From a checkpoint of a small transformer trained on Wikipedia: a variant of SOAP for these matrices.
Each number is 500 + 40 x the weight over the matrix's rms, rounded and kept within 0 to 999. Layers, rows and columns count from 0. Numbers have three digits each.

# layer 3 MLP down (transposed), 512x192, rms 0.0558, rows 414-425, columns 0-191
512509465456422494527500470467475501526469440544571431495526521479499555445517473517529447523468433530464431485459478451504548491515533508477484573516470413519500516547528529515476524421499524561501510577505552474508507485523543500523515499509509426547488442477480475434446504514474530461528541513481528500546459471458458544519545416600472450513523573583498585508480470524539536494561429531561475468481475498513548479479541481497509536463442442559522489445551520463440461497488559462429564556506529489469574466476527497523571527478552533481481481491498506501484585522448487468
473540403540469525502571584517502483510508433474535529511515438475526528521562482457481522524457447432536498532464473477461429497512480517463494545492458475531509586515480509477519467434590436518475444494437481499535492474457564562538505521512547477497386512487497481480438470509468511513479538472571486420566502462470474409497516432465448511592451446511515522507548416551459476554488535542480472468478490497532502545553479544494397488522515499474476488508433519587583475485501494480540510478481479502556482412560445533529468475529429511595456451477516512470470485512501514521
454454464530462511456503463511555534473502417497526470432516438534462539543474500492553475482508491511516523473456496468522423561540535552547450498500468543490519487490515516510506530544460538512480538545499505511495513540528559508488520510445476461437537508523533506554581458483474445529585503570524503437544459544471473499539577524536482499449510561461489486494619462530386528465507493561582479578579523499497564515545508548507529487479498508415474480511525550484534586538504518501458523590448491501501507459510543528571490501482416495411497425478490515473483516451431525471
551514491549433512464596423493498511509550540545518487530531500478553504526466567437477527500545428475474499556495501497523545566522554534518548431455561466484510519490477561472498431522525519400549447543590429507529453461565474525517543468505510532482497526517411503455533523468497416532507423467516540520504515476554530497503465486490493499515455483455521451491548506572486470481486529585531496501543482487456526450557473520477539511550513489501525475506557500501486542501533508502439559517508490447507404510454526479564533420485467463530508473480507473505517519553478528485
483516518447486532501479507532494506542521512502492471527482501468395515451553538438455524563585446486570486461552600448511593486437486491436466514524516524522486497577457543522510468534499507539483507559492492506530542522588552498531511496540479500563570509518562494480481535517547544556518425469540484458539567527522503469441519463455501485439496578563504513476505506590539490499525464496523543495533536532496521557494536536480514497500539516546495475475489397457544485488474489507483454502497437500501466441542565527422531412514574495517538527505530482493533474480517501515
502425482510535508556527568488518476476453561436472536563570477463525492626465329528436511490437542506521544546560555459481512422542504500459547483454522441524565473466478514522502482515526462448535487567482509512467458426468547479510584441529476481488456444464479452516494523467566484498534536556547413494512503470513549421548534515487463486499492428502457513546558515529467552453519461494501552454562496538606474466424452502477544449522524505516563486545504546502507525463511440419457448476466473520513465503522457527450521494526489536552519549456578453583584504531518448496
507499517415566504449527578515496501549510475505433573542497497504468520513613519459479458496500532534496462537516501428508542502477442467506445476495462557492510512503543503485511522426471454499563530487457544513507450481495463485444587490496533445514570535541535455536503511504463428469521517502467546531510457553504483500476494501486494447458488533475499526451383587485516463512526454468480524496521524585481487549495525572486482537589515441386529417500558559467534507540492570470413440490555466518535421479526505497560505485487528454464532526535509529517565561475493467443
511576516497575464523455516514483558450444466528430570514516557547509465546487408486442423489501474499424494505417533548489500479475461528552485529421542437563505565482445503525469505557491490483530452484492571491456480469452448596522487552479452428548448434483464516474476468521471479504527491469507499480442489502522513448550489556468436518484521498476593543513468456520483488437581472506450500503589499444549445433511504567507538532498544517482546544515466507450473539527447534554509562508478502565466479487423491501506541504508533482502581452484473540475508538507526521542
499473551506454467530468457525506511563509469533489515510566510565395441565526498432514497473502496473473505453515525529528450518471439548441467555533525514472503503485505538489504537509490494449433474469486516469548586545443483580373522471501496475523508534539465492531471486564473416537516495489544556527528513554478407582455471479487588512548487486515509490463502516492473430484489465500514554560440508494489517421535484491524503493466566442514517472516532476498544581464445503539495413505518478513513544390455477515450468499457489526548544520478490508427541494474543496521
485473529516462505564418535587515465486493606505525556564591514501587478496510485531484505590415521458513525515565467593461513457541514509514514487509548481502481444459449507501557442453500471506465500531461505560511534511490549497442509563514496574541423472530458439468488540495441528512465441444549524440482469472532560537547515463486516570446484486573511510450501536492472512496527492493488469524484535416516507537488495464475540580555440434495520499505527440531518443446523419512532560478519491491510544464457448459538497503536577432533474506442450520513493464486451538582
480472455419488480570513477492564441523472542491498573510486436523501540445525520466522532564523482486541536545530498481476501479543414484526451467467538540512514497445499463532435440512523509429388521508445566435483497513471491531500490560416519421491530439502541496492513510499469454472570472556479436452486516503537501532504489532502560533435497573518437426486479491473535542476443467506451471607496472515521501483482527496503478549528465507479483538518509452446511582503543483478382489537487517535444538442500473521474496600506497546473495523451576496433510575464449532472
462495505518513465469489540511468522548523560464480456552509508496523506451453494491448478542469501503560495488534499427521533552541481472582484532465551449476515433542509513443546514528511486522534586541475525418539515524497490514547538481493514527509562459476551520471452509554519456454482431574493504468534442506465498412461506478555481500473549479530477527458469486571544538509478516463480463452510469534486483421458441495490521537496545547506505449504497527498478479552457537513442497489484500502513501549447496557473498459510449529476479555501454584492533534408532532542
# layer 3 MLP gate, 512x192, rms 0.0573, rows 415-425, columns 0-191
581474481524523517449505521445575555463528404498499541469508482541529486533544516500493483522524487485463491592465420508499471504563463531446484481497488519513428471520509484504514483436510477488523569512486527538457472493516495549582486482460537606560449505552500559564507515458479479503558541442518540506488438476555487502495537536508510536478482460525508485507533522451438427571543538441467508437426456480512434509555478491482549557478455527527499530452429494509515502492549504515558481444505434486519457539510580480562494582512519445452522439539515545448478488547520499451
516556499482509451444440420531487471435515436528517602452504447524503562471429505416542464514492418518468536497479509430553467518519478493554514462492449553531517455485505530541517456542398474510530516497472445430475555546509522399497479470505542517568478592449565537575538418540514495503513531476488486502455512548429533488513512463552487528474499505548542476473563448525503404487481555477566455578481450534586462445489531527455521529515506514563428535477485464462506507513473511551459482544431523517465539500533527538499459491530441504536506519513489499539520504547450487511
541500507532514521529473520543468460509485490523465474500512508513463440475507490473525508477515514498530524469489465489539427489559544503528516489466512516508519494479575500580516444478497482555442541527403548508455455482494532539510528551486424510505440532449561467524408519499546552484519507566437477508500521478525582544484508507473535436507480488489393576499395500430554598539489500472460423546554535505502517520433480477479432517485455539502503555483467454524499460542427508532515524500466491517527543542540467556469494541515454485566505521526497490486468477459525474528
482458454464567537504542478496537545492499502503489473501562433489568484525481466462526474562494498505439530419457520440572465529495486477526528460476484514432542557539530490558502518520467577527459525527488495463461497508511410521525522503563466489527509500500524510519469486440543483497479569493483460492499547492387423588446481401538481570579437473532600466453495463469461449561500504466476564476481458458450568500543488471460561509512524521474458450486432510525545557476448477493448494604523484449499512541427562510510519511488477503519413492541544500479507498519535518419
479560439526511488456488431478582445491493485464505530486507464390542522530499493542488509484462517531490477530539480558483453474463513511530521529427452492594538483587504517516467442482469469547476460495468529503458488524529493486540563494580519555508542529533547495530639474548499515476492454504520500514485426502488515417495523541535557467527485460528532449576467507495517488408467536474477515525470503512478424496484514517550542514504431539517473515552489569573464463442460480462447542493484502509504462532576456475592458519409520473413480508546510520484518436476506458425
437510497504526494475501456549535498476525536461560517421485502500511618486506503498551552553537467434535435492576491465509470447478508470391595432449461530537497498450486480451556471532516477486494578497548584600516445456474465456517361469479547493443479481457519517538499393571442490487533436521467436495522479475445533492482452472495558520502514576508459523466535458495470468502443530461457488571514454497499473450506522508458490446462459482529554510540487549534493519458576497551522433538524534448484464469504486524439517519569540527564455527463500502480436424528533508521
500511484487431572549516532515456583472501496483486486474540552544503585422523419515483532535543460499443516493434496504513482447501477479446469489451555502561523543460486514474509473451489527502416500497499504437465558522569466535558539521559474427474511486526471527425517584475551513444459507509504435515464446510573537492437496507445423509555504533498515532542461493468429486441499499476462456482404469429480544518456473533549487550534411510459569566607506489464532499431389500494483456505524581505483480473503539468549543517476554473566565522428534458539553479438478486499
548452503479586533519479459481501481498558512467558525477521553481439474528524501469552509579484442609435545502505593508563463487531502496427429433551501442428494527453511531467459474479491529514455504508496496466490492475460509478448488444524461550454499532482470511508498511461493527594458463460509457518535523448488559564438528446522537476446474521503507538500496512504513524493430440574603533528495521500481458507565478444562556533532461500463438499478497453478473516508465522471437516463498461494506503416461518503527464543506432565437500486562479459528498554543541522487
455551486456495515575508568529513530465517468468467509512449497494546434520532521451529531484466392506531561464465531478494524536485490600467485478513485519433458516518523518476417526488542542548506544473441529453565529476536442445529552567536559532579562511446553432478520506624539488536509526506534551471503484512576474507539489586489497521538521537484482469501526501526518452501447494471489540425525470510556515531500517489497553525539552592489454450505536493510435534487509565409449540583500527468489475478600562448491499531452534494509564530450466516550482494509484599472
547486535521505482557513456497557510481509502398501545416528499493544424525497503428427517522502508436479419514578525467468539501426471487522458481498503479544467426449500482565548538468487475538538546468535501477532450520565467485511532504472566414452401524478569541498515500564508504517466452509543491504558493545545518561501460396426475499479538481460465472541507489450550473525584529446479463523408474530485437445499489478551461496484537510485462464505496483519542498504504405446457522442473563518567486496508539507461532425474502539510460487477533491524523519494395588514
488511554453521475501467498405500488521525531550461481454498454507514552491522521467427610511526537563478487501495511491467519449528507479429507487476497496490463462521437474523528545496482551510467531497556527508536500541522535373502484539441450523517517566575532498539470518476481434483538458468492560489490519540401547556480502469474556489470496476514479477551452568567421509457513568514497479493513552493537503458481474436513454509500515441479519514470514428511541472533483560497497479453524520502491508499487501493499438465534511497501462560507458492465543481457526502501
# layer 3 MLP up, 512x192, rms 0.0543, rows 415-425, columns 0-191
514483543492543542538503516471499482480463453536518547507492492525458480536476482452551511454538496515431488543489485457429486539474546531541480427519584557478496470459518509481452464435513563511464566545544483452599530608503432502507494511486463413605546575497501431444510570531496464461520578501498462604420466538588539553430445501483498454472529560473472472443507539434480479402487494506520516517513486577518563457495530420399534530436549516496474494458532485511410488476474543554515534526563518552470511517523501460476460488572545472580486522529434474498478467557524474478
442478447471488487461479551437552448511522543532536563429525461517486516546456530486579492530549572560547460507504498553490403515519506503435496465492507506538542544466527574565477530549559505456451477480500558502499462460507535522487541529493543458462478436528586515554486458452489454539548509527501530460452447474489504525433532542497517531432552529499528528458509516527450570504476475562599427546558501498439550578512507550507454434461470512489567468483472478541524512519484500429505505543501468564555535460541483522471500521534518519474500472485487593504474465475494490538
456491538546472491504536511472539504531451490519452509529586501486505559518459483470591462511512492529521387526466493510516499513586469475488525558499520444542513511531492544477525456507479484464484480504523519542505486507550453591547486481494502509450477521514513492555546518483548499607482521491475526414466509508494563425435520453489504494496520522559570453421443499499484452564432464456500450465547486460512546505507489466517521490455529549491529558496490513514493472536463440491537515522455510481527555508480550523489564470512480536521527506477510513462531505477543478566
538495455524434475506484508443530554529549512446498539549545490461516474484507466543426541541525510364486557528444457551490484454564502526471445477439463538497507522455536502514487523503458452497413523468474462479515468549502539526491559494539497456512441490457485478492478485491506508510510574494476475507503519413582517529441474562552454506458549545485533441486571430535549534523493363509540523591539524542466465430408469512499515534516458425529459459411538471419556562503478434519521560532532541423485509417505459492527502544472512395515541450489469452522531534596509509491
568399513479547456514491566453517480479480558484537542493526473476484477570515490459539498481515510566565511456493540518474534483509415493473505486558530514405464456532502525519440481580375487528535450460485491427509446437507567516484466457507540502533580481531564478581528553497523492498482481520562530525521522480426537535508507472543475439547491458541497520494508478496493481427490514473546492530484536529554495501506538482521474459565542494432496467653469548564527502548468416472430501515423477512548485518531409524489491444482511494497497539498519507543510510476515462516
471447464572450425400551468470431490487511459526553483461489474482483481435469471448490512489468426483484508457481524466558448516479628518420430497516482506545611556464512563543485479508476489525508466499489521545487533533499464498437439475585480467498505383491494461469446507439477503492579471495491489437503591440531468440505517541502446495528579505502477456458527512445524507483447538461479614477572509487503522479475538454546506592456464550520527524486529501412494460497507480505511481504448441484421465614418473560533478532525569573567561444512504526546480515413482472509
462488448521519553516529470465560546531469601535516440519483460443496509473484525572557525420537442552514487462514489482549498481505486505460475416505482445458410526494503607442479520459518492451459496469528431480593508449488506526442441471472496436494554466547552514537517574500572534476548475531494481512518437468463488533504566496419477516515553464507479482512510569524458558553477493444566476591485584596500487529455508480450460530500505451519456487475597461437548464536483444526457461506456509493491462437537499521454537568448439497466493500501538535593478536436455536497
489569450455552460513513592448429494453541504522437525508524455556524488483402498589542511518437539483516547506541490597531513513470553511506519522507504533412538528454526477541511495460531463458423484447504493517525496434533528616470512439525495475519460498498466496482542471474506455486524591485494433458486552472544528493535465467545492473543504479557520537517529526486546527527483484479578469511546452542525443454551453520506561556504544546532498477531498547524529527482523495480503502514469547543529536470472550516543511554495498588519515405483461451514455500492523552423
581450503486475582542456430448481547465487465545523504395476514450561436510495492397571447468526522511509524470460455520554516491511491496550510512442532470432488525504549517539496469406504543493500546533424488465469503567518473572495500486508497508532542398467439545533471521525500539521497514481490468509544471480554495477481462433558438633501449513474500475490532494513457523490475468480531517447419492476436439540432448510508564554493498527519524467542469518494499492543516548491451550544534497584487475549507397493492472477489564437502548542541475540505479463560474491506
483542532440416486531491458494457535552541492529509479431535459448468505501490512582515463489456459496473504484529452500581465442546515507512523453507553527478486500447492584532520437467492528462462472467530537487530536523488545536442505448479454497525534418529574463524493538486452469535489530505535513425558488496497505453484568521501588498428504481555464500435474507533505482478469540565420569482521547458517569552417500504476513510499516495484469492454565463481518550532565500512489494540506506488500477528493440485510508588527454512536528505499501454454455459479471620463
520494490498460463556517475506476513509467485492473528530523493540470486477485507519517470425510479517466502476489453532562487469486492566473545521509482524518508516573507479538524521515516486512499465535492487483528488467445578522548447479515526497490513451428447513576510517549477556515474509454535479389502492485545535442447473517485522514548515462472489515467525550480522509614464524541514505436444474540450498508457508512459554463465536549565470508404439481439562579462555477467411513558509554490503528537515453474521523504543454518505468510558456556442518442528537540481